{
  "d_mlp": 640,
  "weight_decay": 0.0,
  "batch_tokens": 131072
}
Each number is 500 + 40 x the weight over its row's rms, rounded and kept within 0 to 999. Layers, rows and columns count from 0. Numbers have three digits each. The size before them is the row's rms in percent of the matrix's.

# layer 19 attention value, 128x160, rms 0.0416, rows 93-127, columns 128-159
098:554473518468536516462495493497485483508472548444534473449512517439472488496518472435456479454492
101:524491552551437535560434491447500478495522540556565463488505457415463510437537505490435507483491
107:533486494515511437596524497467542517474551462496514421532570476516412440492475568484466491540393
101:448516505479484457574420531470431518536566459497521620503457517455460533495579531490531534530545
104:424421516531429519453466525463615481458521480486543424549492465507535513490447468509475511521479
091:546496525431543467535417505477407481545495544466549509512477502522495433568452503450539539458459
093:498480530517517482521466519471518463525487485536489399462551480454430479454549481512557488541499
103:450446472455514528491472494493482546490535481560519503538465420522510494498518537461473566537551
100:539526482497471574572438513544454535471501449533467502445540545477453473534464452492548519499558
113:515577475509504504443508460482445471501531460460534454507483471523512498494542476473526508554468
095:539393525538505511494469528514448485529544508543521531605468530481468509515393501479497532487521
094:445497486502535546537464496556502546533423463525452516451510436431513436528525489493466523438544
101:567518515486530478552546443503447479546465535489468441502463449473451433585464471458562516453533
091:490543485459513508535476516469506481530533545506519529451480464536547502440502473525504507533435
102:515513520446510528512483472536524447497510429498486475501507473438481587448484514459542490545514
097:537529481520482516486502526570556576497586431476454437485518443486467458553532534529436518499488
099:453479503492516515555503467525445543532481462561505437543465471498537510463528510513451523469447
105:489488513448482433441452517526455552525460520477480414432544499547412485481546500546603460533485
106:529478538550425459446462496468518511524533513499503576512524538486530461476475535499492466543496
108:456526483451453557473588464483473497559468469563478514491467464454480512484506460458382530549548
103:468481502546476512495518540521447448503510500499552509438439472508484524538489581431490511454561
098:536484445568500471570455532449484540462516523478475493464485466450460545461466505483454540566467
102:504515605540529523450529541478547509449488443525498519462449454456459525530482482472475508510498
106:486510548489379491483461555476444547474445440495504512509504475423558533489491433486508495506545
086:500520502499536533469498472614520572511545524506545508451470511467592517457539471474449483514498
100:491452472503531495489496465561529500519520541436526485424395511382507448534526485478569518525529
096:502449448469614442438518493438462470502490396554459464452498554519477459587529581481496526471536
114:463461469456478521466504507530483497610507439612510550539487462495486499493471525602440459494498
104:522588435542471537617498481519429455553516453491526547454539441479467485401531524480505508538455
100:499502471520510454491523492500548411528533507476532547566565559515523507517484451466400498521535
098:535506519528545493509497489533545473526550503536565453457504511481457562487493491486527518471488
095:545533501524532549459435473554485536444630584498501450414483469514501527551541580422509524507535
094:519497561486400556483554496514494465493465537502478530489414543533471421493496527430450519597375
097:469509528432505535484527479537480474396470516479486503397526543512521536486488507492492508534621
098:502479520479491573476524512483533463426444602496517526587438560489523569488484539515367542499557